config = dict(
    hidden_size=640,
    num_key_value_heads=5,
    norm_eps=1e-05,
    rope_theta=1000000.0,
    rope_fraction=1.0,
    tie_word_embeddings=False,
    parallel_block=False,
    init_std_qkv=0.0227,
    beta1=0.95,
    doc_mask=False,
    train_tokens=524600000,
    max_steps=4003,
)
Each number is 128 + 32 x the weight over its row's rms, rounded and kept within 0 to 255. Layers, rows and columns count from 0. Numbers have three digits each. The size before them is the row's rms in percent of the matrix's.

# layer 4 attention key, 640x640, rms 0.154, rows 585-639, columns 160-199
088:119137144188089132041130136157118120148175130169169146130152103145117095160091110127083109119049101140120128125109060121
087:069107161146093113109115189175173079145101113158136163144114144115122122167198073193102140093125114102122109118158133111
092:154102144156143090154200201151129082141165060144100126143119131116091130152112141155115152090142088177125073110110155185
092:164154072137111110131107152130123176122161118109118120123159152129184092105155106150128110087133115150102133087091127170
100:123120202170145188127132151194158110146087155149134166136078170075115071192111073126096248072111118134110167141189127142
099:065125125196126128113131080127157131152131068131111116136138168030132117141092165102067145129145160127123131120111116119
093:098134136136070103163097177091209105054118145097096159139085179182141110144129126143078161087125112160179103088162141154
096:136095117151094154160086174156149118157111121100151134100070198160147118173140142101145072146139160144125159128121131140
097:056188169164086088082147118138126143104092159127093156145126124193150095131125146114129116153179105055113128059062087102
098:106111097141137134131087155138136039093135141200147112146139053154128107121163126119051153106201071126068110089051120137
107:073202187101126144143162100146132114104158104129087137153100156128180105134127136147123127128170116143069092161164116181
116:120062118209110110211128179137119168110166064178122151184098098091073129108131185171128144070144092140148083132140140151
105:163139167128135152158094198121128111125111135134135149105144151138124163110082161110081160083155095099097146091136150115
109:174123099101177172118112084090157136125155125105097154117158128146142131100070147151074129137118138087126150105139131110
100:194160124113125079151124187175072109152091235140134127160139101101196088109142132143160180111189139136100159059055111129
098:165104160119085146116134114171155135130185150130129109110097178129096164152169155108085136101137119113101139143118120146
118:143109109107144164164095112150182171097120116139137126091115107107122147140103137090138152108164121113138085117132149159
113:101143116105093031124114135113096104095111143148104099183119087117115123094157184079127106135172117152129156099102101087
112:098111096158074184133116133134103138162113103112130116109136117128117084135139144178128182134145121129108152093115125144
100:144121133126159143144165129107141156119138127183110151122117089084179098086136065060120159065068133161062161083146147208
113:151064091098121138156085157102140155125195139127104093115124141127149139154121155136027136106087069096137105170135163137
109:079109168143152101117108125106200156086068175150110136160130165069116146086121127141122149078123096138108112153091113159
106:126145154112144104135207141112151109131148212153186085103091138147101147158073123136101095144111138164120140129148094153
107:088156162123074176093118136130121119155143167135070108067161140142165153102108155146155100138164130072186131173114164104
098:117122156080167168123162156132123142133139076043087099138153133073092137146121111124054115128119103132175139168136108128
101:127172111139105113145184128154110143162184139133115117042085185168140138157126099125195142072136081080144180127097103162
109:125134163152160159107125141106129115157182119185141151094050118119080160126133126153138120134103185150166130124154140156
107:139103126185157146084154113085167110181125134097103166090117156136095110111130111147143146113111106152096113118130148074
101:131106133105182125106111104089114132082121141111120146129142147171091155143136135106118095104093106103216114126097118088
102:083076115137138126159126121179098102172168166130135067117154142189102167092114074135114121138152119157098092139131070190
103:098145122154217091104132104107119096186168095123139095108090148095121123105145179094141145147157111109141095090077139126
104:167102123172197136107118143124107142092191108135148149117116146181125110197103092075047111176125169163126115127102090109
109:184086130176125185141115119134166155183129178181116116089127102154116149114121099140092164103100161119100108180180117125
106:178178073190129077117155128091122139131192149145094108155170143109140144168157094158178154082093132082066102142128134152
101:148203072124123208105144180096134119111147113137122192158138116152067095128151150146159091106144067109189085145136082080
106:100122122139107113136069147130188094116070134123139120141140128095166139156156126113093103154158086114167079145112105077
105:167069140164133087132128081137120059166104116130141085078106164062120128075134142132152119139139105122080127135086119108
103:149142131104122093146063093092078111120127122124106106167118131147161112088128115117140148077121172127074118140105155162
109:113174094094145162172127118122081079109108069160134136103144126150135140116126118199169120141150096157094132152181146120
102:097165161146026081138178112121110160141077115078119121160122102102144121125139137140095149091127113136098129112143132170
097:091075117112095119115045146128169100108124087126134143097137157113145159083095139106121112139174066129111143145132096173
105:140100162083166098081127068094103116133043105104111193110139195095138156107142117131144137165110100100096070113095080073
102:174122155168176097121115150158153107158143111137136099141169085179109127096140090104137124142128150172184119136098065152
105:108133143158044111161150143180115129180140147052142085034134120118122179156149171138127162125054136140103099139157114178
098:086115068119104118124138117112136120128126080133133173136139122106086085134154119173134102177142074066155151076057134131
100:137118174119180052182144116110116119097145166142115204147093157081103127096155114173142103143175155147166097184156116187
103:129128136146091101165192109168113141089152103148074118100149193135112082059154080157140164128179157070154068141095119102
107:110114183100105156106062136064133120180121135079110097139154150158149127151176120155125142123151141132113140133096123124
114:130114100131198014106163107199170105114104170132106153115128153137066160107137150110086140129119127161117067122106100098
100:163107116139124129125114118117125111091108157098120137123153115122083125045143086168160143087123146059155153117187119086
103:187121124117118094130113099116068122062112109156085077129086095151154152055165134143100134139152129128188120095191100124
103:084104095101066131077171148114112169129105112104167106133111147093144153057157114129190140161184088154130089072093105152
102:090080128094160069172125166185143197136086158131048117127111152200146172186139077155146160232126102135154161156168157177
105:106129125067181153104156100137153136145105105148091091115153175103075116116145125150100158056133115100109162096155135064
109:162119161115154130155120117097074090136125094103081160143098105118075121173127125100114147108130126089075118167154169086
# layer 4 attention query, 640x640, rms 0.153, rows 586-639, columns 160-199
092:179050171132147120155124101134069081116101135154166092130069142112061141120103132071184136148158107129113148119093109124
098:113107108148111146115117157142131113154135168146115202146165105064182143169125089165098112162109098105159114181163034130
101:108134177135164116097144166123053117120157121130177146121110127150112056108142154085173136118156138160139172126136140146
104:107143098113152089150163158116177107136134108122065036178092118112177124154093159108095075139146080109142103133174099127
100:132142113164153158167143100129180132122174131159081163146118129126134170128029128144153140119148137137155089129169116122
112:109128158135065153101050136164123173073168126151118170101161039118144090151156131111137115179119083076150135151092083133
109:156110121104130147128099152081154093161128117101159167106117129130125104163103166161128112146127084143135139148111115157
108:140091112136120189174133098165119181092059116143116150121114128126084161206095043072170128141097139147155172085129189079
100:136121147052122130157130160145144115124137085151112170154182133149133107124139190154127047184127132110146141113131138206
091:076110122159136115119180189130169101130149133092144122130151173149148103172174117132078162095178138087152110139157133100
104:132160114159137126083183136107115170143136094132087144114160171108128114173094173146147119158120157101196141143167151103
124:154110107116164101117141070118155232089097152126136192095102165124090133151126118149096110165102182072192074124137129097
122:105107126174150192139063131092128169121130126112133150133137126167095132088160109129138121123171138129116134125174127154
106:160144134091135204155160108200138076078117148127134096131094136135112102156121092146170148138142071153095142121116114097
099:120145109136119135169116093124118159124172112113181107086156097145129187185103148093083147169110112142113127130157085195
106:170123130123143125105164158122135064163126152188140107146148140095142113173149123145136140164079149093144166101147130136
107:132061111126148138134167161128117158133144171186087181095193138132161117159027101098171135173153080148119173124097110142
100:132155146185085186087136178162068109179127138120131149125122102099188112161083158124056174128109139175071113111141073147
105:167060119085107111121144115132175134140123132108117027089113110137106037096108100135134123138083124100127079120154142084
105:191055168160157101072171103159108151133159112187114114112118114174117140170135178084076160152160121116101160110136174102
105:161106131177119207108140156158180078091156158106147153110157136147128101155067106136115154109119078100125151207147121163
108:125114150131181157160125094171146143113165165072119228130095174119122129105181116113118123132170071059174128143129145097
104:129188152167130115110129104120155085112150164127103150099137102109116092161081114137192169103140116122079144153108171154
101:115154179097133053075057134121141071170111134126208162068165094151163118075175169118120123073148072159066079112115169184
101:125150157139168097170129113131110065120134105128152117109154168142119162086145135120160135116096118165167084093121121122
106:149100154218134061097118151135157111141138110220120139082127142109123076160129104142116104160072201097190165135145124130
099:106106133130154144106120111171093163096124104027141094142143158148159150107115130161138159177123140170181168158104121120
099:148223078160153202146135122146083094125138117084131144166145172147162129122162096099198127161142124128148170151090069120
100:115099127144088131113167100118097135102133125135113157182100073118081095059062146153063133147157060102135129082176119153
099:131163150080114059100079133136109228186086129094066117165125129153147102172033108116146121153131099125090045148146132142
102:164115125082147086159107143098133084099062109121072099072118079152107091092175156189133082114147203161170105021130111120
105:131034148124121102082167109182141085084128134133168101113108161141108065140180149104115098101138130087133096159157163093
101:147109149100135132172129062136126146130099189160175112110092107153041107146185135092193085132152123119124062052065167120
101:115106216069126119146142104139125132118082152136107122169123110090106130149122104170153117137110119085166116146130125131
102:143095111145162078134089141147095138130121081193079139097144113155112145134115095096092182058110121118179124090109138157
106:170111080133113141179169145142126157149127098095083130113144147123088134170105169072172202128127106137133158118108124168
102:126155152117158141149074140173145145144124131094108143151136085142111117091178089097147099096097151089078113105159221134
109:061083121129176122106093117155109127194169150163087162124092143187152106067122162086080145183133078113181116141135123151
106:048115126134167153144077126086164148155174085144103152063113158057103164098118094107138143152127164125149116129137112132
096:128205142145186153183138124159121082122164083112102127138155168115143137175110133152155176156162077167117116126136104166
105:167097126090174138141100103124144146119149079123143133125098123113129097121117149083149126085141112139112171137185162094
105:151070115130086124124211114110129154111108169125161140107155116113130146090169133109123126147191116072140101087178101174
107:151117137156066109096143127163114155095160162095138143099093167074161149133123163130127095098111135162137124080147092153
097:138153148122130141090185115089121107067127099124154113128174187118171154146090135111207084082171148076209109111158123144
104:165141200122090116142179171166140117194191127134079104110112147153131162162127057168074108055118148132097103155133105097
108:106122167157051059102108148075047170119100112073090164152091111130111162109151081100143048152118097191127114090103119131
107:068139132101133178159092135165144139083094071142148146101075139087068126171108084120104126131163134145120075146121084128
107:135128118111099111138117162111088106116080136168135115133147110111178133139117127060121166160070076145137122099172093162
102:064166198127122123107102114137094089118104108104141130105144162103129093131152124122128176127131110094106140163017143166
106:152161146076158125119117143056155090130091182116147154157074163205137146129142139134127135099097136122113134135138177137
098:190078108120099112125112137173109117074167163111077141150108140183043095109124095096143159154156095079174156141163163119
101:112150130075099160140113149171110071097210082178126111111052146161108135089113105160129106084138100124096083122136066122
104:141101184106139098141241131060125120160075139127144122162106126146146165130132121179173133101186118134129101181111127090
109:126092182167157113103104134041131125088133151131152091138139096153143119172053122114182118146099167098134098120073156128
# layer 4 attention value, 640x640, rms 0.158, rows 512-624, columns 160-199
095:085135149157135184119129131129167073131148139138147177183122124093105191129102160114142131082071099149127080099218091157
098:084065118085103099093139111140142141110144126138134108102167138154142077169122136169183128116156085137189173051118137130
104:129135118100129094104158092126146118168113107039158155132153117181138134110117133134072135139125182156110159154134085122
107:056175109106140163052089167130111109029232099131123118095166089192084130135147115138147150156179139116182118157122099151
105:167119121161167131140107166108126070118187157188176125147118219130183110153169176121176148138104114194117095114124139072
111:077065127090155129156174103118143107143078126062082142138132167096087094109074113099104160147157103134098123098116154049
107:171122129122078106097115120127137133096023178224112154114104167164079114128060092057091128137164132138130122119126169050
108:075148112145097083119118139073094107110089138095102198131186115122111092110070158170149079157091120101145131108089132165
099:146162166134086157105105151139109124066140125159184111139161099124084157095164130122101121136103182084103160134154102175
102:117148076139160134135116155118103123105145130141096096127110137156090170159122078074143150126186111140144161078128103087
103:092140088197113079119128139110136135168115165111173170128155122116125143108050151101074147109119167115062134089123166126
104:112131137118129119038120133122115109075154133136175141124117153117194136092118098137105102147050117090115116177150118071
105:114120089088116164149171132121134173168113044085081179075154131104119155187128158128093120168128124179115099133100167144
101:168147064113156183147140136099121119145143159190098116153088130157130103107126142116104125131194101107144126144134132097
099:112175111166106141166075166135123177034141148089151131116090125143156103154088130169129114119106141150123087163131119113
104:067136177128117141120138126174082062142123098136128149143143123132050106167098149137165129165114140135125099143131117148
098:103149127167066061121111109139134173174140140149096112174127187119117129175145107108113132156091084141105175134154129129
102:079082082076105136205184097112125088103173142138140074139138103119148081155147108170133141163160128132134117117087105105
098:180108118061137144151180125061068084184095129180119149193109114176081121105118150118124126120123166117152130093107135120
105:144188118139072094185124136161133167104147092189105109173135138119078126138135111125130139170107110153098089155151108106
095:119172127172152137151164129148114165100177107126084174138072128137175105167129120198111114186077146110076152148152125093
105:147174096117077222162087144135136168111186138072212127151127163145103133137141118134138121087077113186138156130143116087
101:129132145137126147145146141138095102100111092194120167099138094131180119115171147217110164092162123098142146153129157095
100:130090124144135086143077112087120111111095083158169050094122071127147131121084144122130138093146083128069079160155114153
101:082051187129177128106102137114152116137059096126127109129135154138108143179044163135089127082128106150060129133103129132
102:138055044127103162133105121147101099104119088160104148131167112098042096132064126161164159166077146170169184125174162153
099:140144109116109120090167105162124100184222160167145158132083153139148145167083169144126127099083163184172090140154093108
101:113119103130126135088122113141053147189148097194108091126080138111180142139112126117103143101158143072093129125098121194
101:177122135110183112106096131148117169121208128132145126130097126159174106069132168109106087101157121109137179162126176152
099:110147066184127130127176127155126131110121122155163120097097114161103191089129106178086120130135218152167143107169132194
103:137183129148132179192118118056081148102097158100116173118178105129076133083102203143127147114096141112093158114083106116
095:127175122074199128235095144125138061105103146051148078154133079090115104180130112126204142131133140094164170128083134138
100:147132088109113178124124168132116128100185152178132108087108132122134124183128119176130077119127054093139181118110119097
099:101132121156169056137116112118132104153097162122146152141058112129153095135160093141134090177188153136177123114137081155
107:165172121139115151127145159126116183113094185093131154171101155125166078172122089164148110104143111112141084118158113195
099:096217116144157076151086090149107146092118121120124085088068168123230137147159190113126097115140175134157129112116191189
099:080072130124113087138142197105162180121132110171077134106164195116122157181155071123117132115089096151154114167148171114
108:071139168155096114092124116129098141167105158129137127175089156147147156143142097085119150131116083107105133068121134154
103:088099147099124156110134142167115106143133145185180108133136123049174112139129134062121119153120077091151143131163082125
098:167183137145093136147093139128053166136143121145165159173151139154126048146134073126131094129068146156161110115121169182
101:147120137162101147115156095144201107117122145119139131163144144186119147106190107139118107172112116104160106099139052116
100:144087091079164129101108150217150137163154074138127142088118113180086157141085142069160133105127116163140164233130097076
095:106135152145150105145093144130102191170102100132126064117126070130091049096080150089091133109169145163191070170083127107
099:108138102151155153085167102107145112146110133087091132101158173119087071070139089101116120125090203137135136129122065129
102:117184130103142102125095134128127123202123106093186139139129125097102122108109114108108132157152106064163193092191121153
101:173152114103110154167083119068108132152123135101074118137072053159133103152138103108121097148074108121086124120116133093
099:104092087096091142133098126089150148085158130165108126127096116086109136114098149059161133132140128121073125168145115095
097:188090120183133147147134158104127084153115151095127142115052151156113110132100114109112150126151115131177161147145132089
099:145058126143110131100179166167150149159166138132164127096156134108124158112096153143078073178104136122088135117133125136
104:155075084166148102091124100136143168076094122096136055080142149045162088124149161094116122127166176134138117127092165161
106:102148096088119126103114085156128104143158080128163145139127132127116157131151144162131063141195101107169085142191105174
099:127137141182099063149162152093162131123109136101137086137108144154091087085087159121142172139119088111134112117102084202
097:091151104132132146136130059122072123156174187173169129171094119152134102109082105130095122154167130107128101122132095147
101:131151153137143097118199130210127152095116118150123093132122146096157090146115155150080100090131100094088105090110103164
106:122175104123137210167110177176110131120137142125153160134134097098065169142123050118169137167132108107044077102186143145
102:077105161164115088141111072145146151150126093100118185119163139112139098114116134151143150127157156046139147172171140145
099:113112049112149163136196125065135169076163091130092146135098110103131116132233128141137092138064129143094144114109149102
096:160104156128110125177135140172168122162108092151092132085078063172081111178110138182156064100100134179094104138080160125
101:101122199151135155136090138064124066145143138100185120137102147126092127086096112097133114174174205152127118090052137111
101:056170168117120099128184122146162141139113133192153150168112087134092070084174140098149073120108044112133048092114132063
100:130110122163180217127141134083114117152112109098107126119126160122131088133128136107126063100181075148099100117098092118
101:194105108196090082126161154156092118097081209168121109088124111126153134134101090134113059126112124124142169127120186130
098:105137099087132142181149092172121151178216118111114107152025128126112136078077174153102178133119113118162138145161137077
100:081125160144108114160124139119115137131113125138156106207113022137088080134097097070109125151118117137138166091168176143
111:161118133169098114145124195154118203140126113130099077161196127121109118119105186133104182123145096084102129142077135097
101:117058153089114122156162144081135093098153146099124140132201084127176128161142119143124148164145118157129104108142134146
102:104129132134134183143155127115115090149176111097142164151151149109135176217127130138112058082143165181123146100109107151
094:146100166084124133152109091080152063128132148120140112164095098111089144085148161090154131112175142124140164134099110177
093:064161156155155140055126107097122106079123131073119133118094114166154095097126084082104115126159110127113200085133137075
108:114082109141122084150130115114192090142122127143158155117147148133147116137105177152101170181162107148118053111073151067
098:145136050126091175102134122091072141170185158140137102165149100147111140107137139134074177132134178126157172149140051140
098:120140113194135126153101103140067130176133110136158100106101149093105126165067197139119158126092173092158152140128113172
103:138080124157187102114153120143071134097096096117165076107141153181057113125085150071156123123118168115128146125189178107
102:153118136065122169130112116103125123176159134138165066135154145127122134111147102124158169174133112104110078119125130126
103:149115138114096149115163090156092107134127066079120187127131188084140198139160131174149107179139154141129105019143115061
107:144118115123167092149149141142176073124149093110131128105091134117114126106157095089186129112151109074146102117112115175
097:121096138108131134067120088122142161154153156105145119103154141161177082140142140089100081173125139113153081141140153110
095:135135090108131092089118117156093168116106078168095097139151129085117168141136092143149100145094088092080114143122146144
105:170115087191105135154134148142117107135106139112156188095095128119120101196097146110117114122159173101074133141123063123
098:153157143133166121122101166104130155187141100150114094153144105099077125164120057188157169161124104131144151150211162150
101:121167130127063110110142115158145128141148088149140132133074100082070096154104157182108127167180153147137099139174089157
103:109083135128154135121142100159107108116137177177132181178092106107155120169201070101074126112127102111100135162121195115
106:113162180153111114131174115110197122092104113090159147153134112122201054081144129113164130127196130161116105187084144135
102:093111104159114157152116125153169112180078121174120124151082127162116169094115153169165115168146129155175126083088124176
098:152143135156128124159180155158102093199150044128124128155127148173129136176197135147130109119142088154122184182195105197
102:127197153111125134141093093116119110114113152102096111135105091132153151128139115196114106161118124145146151093075147142
104:138091172131053155118163162108149119127106097137106154103145118068068178149124102132115153107171094087114167104030096117
101:091156135149138106132128118190114139068116076157119165107098108109144145177079095052181098112148164118134085090122101177
099:167069082153106165125103144122133150047180101129104172077152115173101125135192146113126178067085142132149162107089163187
104:131140096125132080106152115125131135142142130175157115086137168111180122238117130151080119060144151165081166097118178195
105:097112116128130153115130091093136115149141129154106164146139094174124136154237110091077138128133079176162130136178087131
102:139071128124079146180161176158171058156181065115191092185108178184114092074096136101094187182146162133117130120112090115
108:165148164151137152147149050200103180100151117155104168110120128066079101153198155114134101100023107141133140066159097168
104:096199090127175089121145120115097113126114180113115119126154118134108113087136101107090098111155087111163127097173126157
099:094163206166151117071156103162090099168142099095129089146131143149151111145172127064143152156122172136114168150139164105
097:081123147182111058127162151154133074099135113186075120118099125103179131128132100189119042115142149180162149140137089124
100:116140128205120056130127084170191123102063165185120163132096149153123082161132128103129146151112138100166150121176158191
105:165168137150045119110156126141137106124056107139192116170126119071101057126135137113168119055131065137164147130134178117
097:147121077145162131092116142155130128128080131126111115129109122074061171107159096129150165094141113113131131150122046140
099:138138131182149100138108119136156165147072129133115157132104148075072182119093202105137112132085143068142170098154185085
101:112113098151122077135135147083111189172074112150158171191157055149153143202177142129157116127101073122102166144088118106
113:112147116173160142096142156124192154108168137097114129100141116098102149119096117162169151143124087107110102178077086080
104:125106118120215122148144146124132138117180111125121128154124073129169116119134127092151108141153156145091092156150124100
107:130127165124115148130139106119075092114176157084164095124145115165143138133106145095118138180157121142147139120095171098
102:112142167150136097112166127131145146131085096126122159112150132143183104128136121178118087125132107148086128120118168095
100:128136107102134168128144148174110150170145128173124159161081114072064077146091088092132109142142058145089158179116146127
105:137132105103035140100158152127116197071166065128186104138106073044144137130119148134114140088113083151105134130115117107
102:103059082137119140199179124167100138165131109111183212168166175111140107147094115113163103157073145212144151082104137109
095:196101120147101122159114155095078154103138087118141108124107154115149163121134134130062158181064161153093119099158143149
102:121076158140147147094131084106155084156100124144151152115152157162146150154173158061156152145195111175137124197096142115
101:126158099120133108110156073111164126146152078089131156109126149152125139136142127105103172114083122192093117110122022144
096:181132111104135140129049135103100110140178168101191105157122131155173151072129141102126065137137137150064129097110097045
100:088155124153188118124102122062204070098113102108102155046116095121145142100080117159109149120165129156118138166136163071
# layer 4 attention output (transposed), 640x640, rms 0.153, rows 512-623, columns 160-199
093:156127161099084156102139105150118116116119070093084117094133171105148119176117090090144122127112140111099149089226098099
101:122123100214159117160104111118129160147117077189166127150123169085147137106064110119124149147082105150114155126124089131
099:104126096153111096073135147107123126131075205184131157164064100137102098153161110129118146147101076145082131046084093093
103:135142094142122064076105139126131128170130087115097089106141159117126105105137124155111137147135223160118105163152162142
103:132124142095058061113182116142169132057108092146153147157158148126121149173095099116159095063131121080156108089138137091
106:169135159113165142143139170113155125174184103147121146107160127179133105092097094154205129040113079095104145149146134112
103:140151109145171119135097165140170147144127145097104062186174063143147196103083138102150114075113118114101150129086143188
101:105079104145130150210130174160114124071129124084157094055145114136127097128151150121117163139107105147195090130122135117
099:094175127148171125118060135118130178119178089136103098129138121093131107129133155165119138126150103124104162173113168072
102:152135117127130146169188125107091138206100172129137152146158102081088094093112087127127108170117127148168148146121145184
097:154090175144065093130136132123113172160103104134146083161087121046104116138178153138099133133135148147112100112161141134
102:143144148140118144179128163119123136182112147143142107169090111086129161111146171124133158152128095105115120168160122158
104:089143108176133073082201166055134165099161099066130090156082107101100208141120168127136218081097148134156103090120089108
100:177096099085162133103162152156138063105054159177138153108099100169123125121081043127145160110128209174124137135140123121
098:179133086117170137086134125152136108096125102132160093110138076166143089116123128168161098162130114163164080027132113120
100:107071142115123134056114147135145135108131112096135074128098087080107095103164125100117115122088121099122080138159150161
096:156133103126101151156047111115151137123142108124136089140105147152118055135160104142129097127137103151112127129107060188
099:119097094145094154120057143125186141130103092147086145100144160103151084097134105143129100146150126174148104116102144108
099:136237179102135131156150093144129175094119115101104143154099080165169112090129163110085220092084132140102181089135160086
104:052067092184087116136098160125092140143147064132140101175145127144093131173141055163133143120124123141128163133124173161
094:125144182152157169175143112085094119095100105142119108184098175168164183151124078094110173104097147154150086083080130178
103:140152132149175158129106083141173157183092105113098129146122129152112101112175130119145117070115103117117162095115068088
096:134103101098135129161098140077122113073120165071085105129161170105127173133131106087131104172084100128128129102142107092
100:080136135096139132107091084173118127144159158214109155138193148123077139071103088126173145156121154093106128130199106090
097:133129168140167158158124124154127148085153115170086112118104129115118142101122176076149141180054124117066114156200169127
099:122160080129113148166165132142149080163159110095134097115118086088123164139118058153077146131138142046149139154182088129
100:112159154159087090102123145064051120099122202165145117116157094148114082156117108116182085078134128195125129122237171154
098:146127130146092150112151137051191097139151123100137129128162167088168096109124103158144106166162129169144112075094099198
098:208126063154067191082197115160175078122159119116129143147146083133141132084161127097126130133162121156140123091070095099
097:132220133182156129097142101144105170109154148077134175089165106127153135095142095128110121136101160140105175099141109107
103:136114133178137101135165155129149163090062114108164173176167111162131125105121175078102212079165119085077114128121090096
096:171155123130147108157149058183065218121177111124115148109114131188133152109092160141125137114234136131132119103128121066
101:164085117168119149136092129132133158164180129093162166093202070130131141148072119149109125133160122124086157126113116134
095:141161180091115098113177122108095195149173074113114165144076178068114106088110155086096146082189106159130101118156152151
104:101146139171222099133126129112113135121093106115130110130135153180094147141123136195087121090115107120151138138124139116
098:093142150127111091105108142176101122166218084181147163120151089154155150153179092050098088139122089110132087135148064128
099:104084125175087138173113136156134122158077142140170090101086130115096119167121220110142117120108120160121093115113135093
103:115088116176157183127086140127114127160145133090118098133138114102113152091149172125157141157141139126129120119100153155
098:152137164140131142132079145160115071131124173123158124149081158143130187118167118188140141114108162108117151111122174163
097:088138108169111107213132115149132124143135143080108107150167178094092130128174091114066063100117150130158137116092133108
098:173125171146132089143136147145155129082166094142124111135143130129041126090089085114055120122161095162156147191068125147
096:132156086102164074123076101162159144130093107085105165129170157140151091084146085116159124127109076146159177160078181110
097:090121095083083155176095180142159090134114184149148124145152145167139160184139086127130145101173135118109079158120108089
100:143122123108174157147070184081142217097135055158134164148112153142139143142138074151123064117117105107186139124207092106
101:100192121193137103118095114117167180151124030112102123118145027144149141094104111100139146070131112216091125081141185057
100:167183140154156128170181107153142138193111121152163093125111128119186124128102149154106185161112138194145094120171118088
097:123144123149173105147170067155152096123209128102148214130130103162079183098115155201082131152152127122063061091146108154
096:106155096145081080095141091178134195137142061116157080139071113117108190110106148096143143135133116164118156116119177170
101:137151116214150117079136138113140113143134119183156128142155072095099172110128131108114132126135079181111108105108153137
100:124095119165142140140205135097071119119117129167138179145104101134127154145121073143149166142094139163203116160159101139
105:141128099120146092122099139168096055062142158152127080122129141123126096139060105098180119112170107140119137116127153109
097:161158208150131147155156170100145082064122139101141150134156124157151119167156155109093151124068070105183139189088141167
099:172144176109128106160134148128154137121127118097126153106141084112163129112093135065153120151138149194082075109096116153
098:151104126110137077171129125164128128173102078156144156152147114162094102104143128088124139119125082185090127133075104196
103:174118057120148127157115130158111105099160123116124162084198102128091102092157095095104099129093106113102185096136076088
100:136107086146123110117118129128102071175099130120075088161130105057162079120069093115099170131139135223148113089144118111
102:147086134137131141114193111140143129133149155100122161078195132105098094175116094088117160108118121124159090152149082082
098:112124118102149047105154108115111125130125155095146122121134150157119140168141125114087142102158162139181119107176118117
098:179146069156086083134197075110101148120143104193100155111053121094107149059115117136072160160197117157140139126134155150
102:150148178120152092086122113168124131139138125086141140117134158127119147183175128151115176169197200084028112137120117115
097:163103152129127129120129122075147109156166137166107145169098161149156134142159125154144202113100077078093139135119161151
097:130111106170133120181119108127168082078099118134142090085133115146113170119086137129161122136141108193156158176177128146
100:120145090122111114099141123126135107109139142111168129146112071169133183073122183080104038126047154090099088143137112141
104:113046157134096088146151151122106098208115076071137123103139166091120052144158119114212135082131133145077116152118150138
106:156138151093112136125133082111171080218068155134117139160166071143120133055114148169113157148155083166112144140091170102
100:092125147127098161113196124140172115147107116131143137152120142118140163134139119152129164134112099137169117074144143084
104:133151079143136160149207127136114143146114146094112142054129141098105102159053110137141153132137128137133112077139070123
092:158083137108061158113150085201118168090041163115083118182067112101132145155117105134104108144094163111145073153144140168
096:131081178177123184174142124163077140165137057136108146084118136097119133095125123154155134128133118139062106170114097130
104:098173154130145104148169130071090109100106127161157159132151123141076135168168153061105110105153107096100112188079109090
101:134100172156117163129080102144140142101108146129164192136131110056109168148100128131101070124113153125112130148154135122
097:175162149100144091123149159072098122148126049104142141153096124066107137148138078113106166165157081157123145152137109041
100:132197131177100082100115118152099080132145145083150150124075168169119129176134101088126154183112040103111152154145147103
101:158080141152174113098121087137109124156137172133097205215075142129121132156179154107184136087119172101141140149141182095
103:161155119160114159140115189131136148153154147097162149123101114144072098166150179112101119117116164085089145123130094093
104:133125121148157074138180160136123216114114123102109131107127184115086143155111133110121130160198194129130103185158149172
097:124038117121161089095055101117069121127151061138104133144136128116072096081080097125096160074121177142126051105101114151
093:106132112141093208147050115133160083139129152082120163144122087110110108141114084137114078153131109137101184154073135137
103:137085118183141127107180124125140168115128157133136118085145151158202148098115121155132119152090103095163156153158167135
096:125073145106126153118134120082127102123184135127119098148148139138096090180098124163135149084142138045144144109129184102
097:127185120167174112114075193190148130147141100080133174183120136094140113147147077168125128134116129102116124123149118129
098:145073085136119069155179132128102165113106113123088090145128106106158116195119090168120125136132165075086120157119068112
103:154157159107142140089199124119101128069109168149138107103131117180145143140107134180088118133135068090201123163038151048
099:163133166156077128102097128157113062063177118172078144137126134092121104110120113094153130130175158111182118120125097186
098:098095116187072029134081108116075152113100156083094173153154123092112081134102126141115110153114099133109124141167108128
103:124115133137116177130115094105103147081158153195091115156145125081145118112130143099092122121146120134145122147122067164
103:118101068140144209103118190092137126100177127162138098043100112133134134135098072091169208149176063143110121136090134167
102:082112197141152120173171146149159124153197066104127110135111100107122082091101124139125127122178119114138166099150065119
097:091129129110173107068163113155166171105193130108152129159092130104101098114187104123091180145186067144097148175157121114
100:147179131115123125109129144070090179159148075163150085070150139171128179128116118112112104123123131128054118133163114118
103:151124094149126125162071135069069123090133139130079071113138131150134117087060049157139133116108111158137151153125088090
100:142123116137131132097084074101146136130121118147063112148120161075157101099116130132155164138150099084104121136133124154
103:139209105158093066148140117128105138118174174049100110151137145184148125119096080132067098095167107137113118079137112156
100:067168109142095142161137158149149118134187061214112109097133121126118163212078138115171126133142163134154134166073147101
098:116145089151108068139095121106119155202108108170061076206119096129109168072117153048071109100063057142163080138101143147
097:100126166148158140158108173120133157088131196141127131144138094182098146153138143180088098090095154139162124161111129102
099:029122126164179120119149146087092132148141082162122103162136102149129069089109144085153098083113151132163109184144138150
103:141118102157136169101179180166116169082167108064166105134158128133110121161133133100195125138117118172052183101134119154
099:207145156127187126167075135087110105094178063128151143102153165131102134205136095091156172118062128094135132159099089128
097:192105107177092118125169100146106125126031134115085114095108124128120098055172113105081110139070124126118130071100107086
098:144131182051125084189108107119123134124150118116214100132186167116148129120122084129194096204091117117093115123163133093
104:166137220094105124150169127137193114179142082141178139114139148099152082172108157168116109084115124172100133120071171066
101:083124072106121164107133094096161056100039145118104130095129166159089125099123074098098083133181118142122124081170122117
102:120109092166137134137163098085123117154133135129123151165152094070179105096070114121098214181152176163237131210088129212
102:126115116143108125143157139114154100131132119148168132101111135128133154186134092088103160087113120094106186094083116183
100:141095105101121162160143122142161168107106073132121125144141096135075118149172058163171176099108144091127120038140175076
105:119112161116092170133082131101160169064130129111117140129095160130136142170101154158079104196144088107130139087118163140
100:071110115148109118082131190157130206122070163094112115129132105164142142100135103113081101205170092165151108116119057131
096:208088193143101122121121043115204134113121164159136144120108109067114079048153136165114175104110101082151084167178135086
098:145185151105143121104122116118070129098111070140139117131173124162145159093199025130109108097147165085064159132161122098
098:094121106160099046102123156169113138145098149090068111084152131159104114164187103130175129142114141134148142167176146189
096:147135152202107112206161126111087117093150129198122097089097122131132126090164154102075113139159094115140112136122133185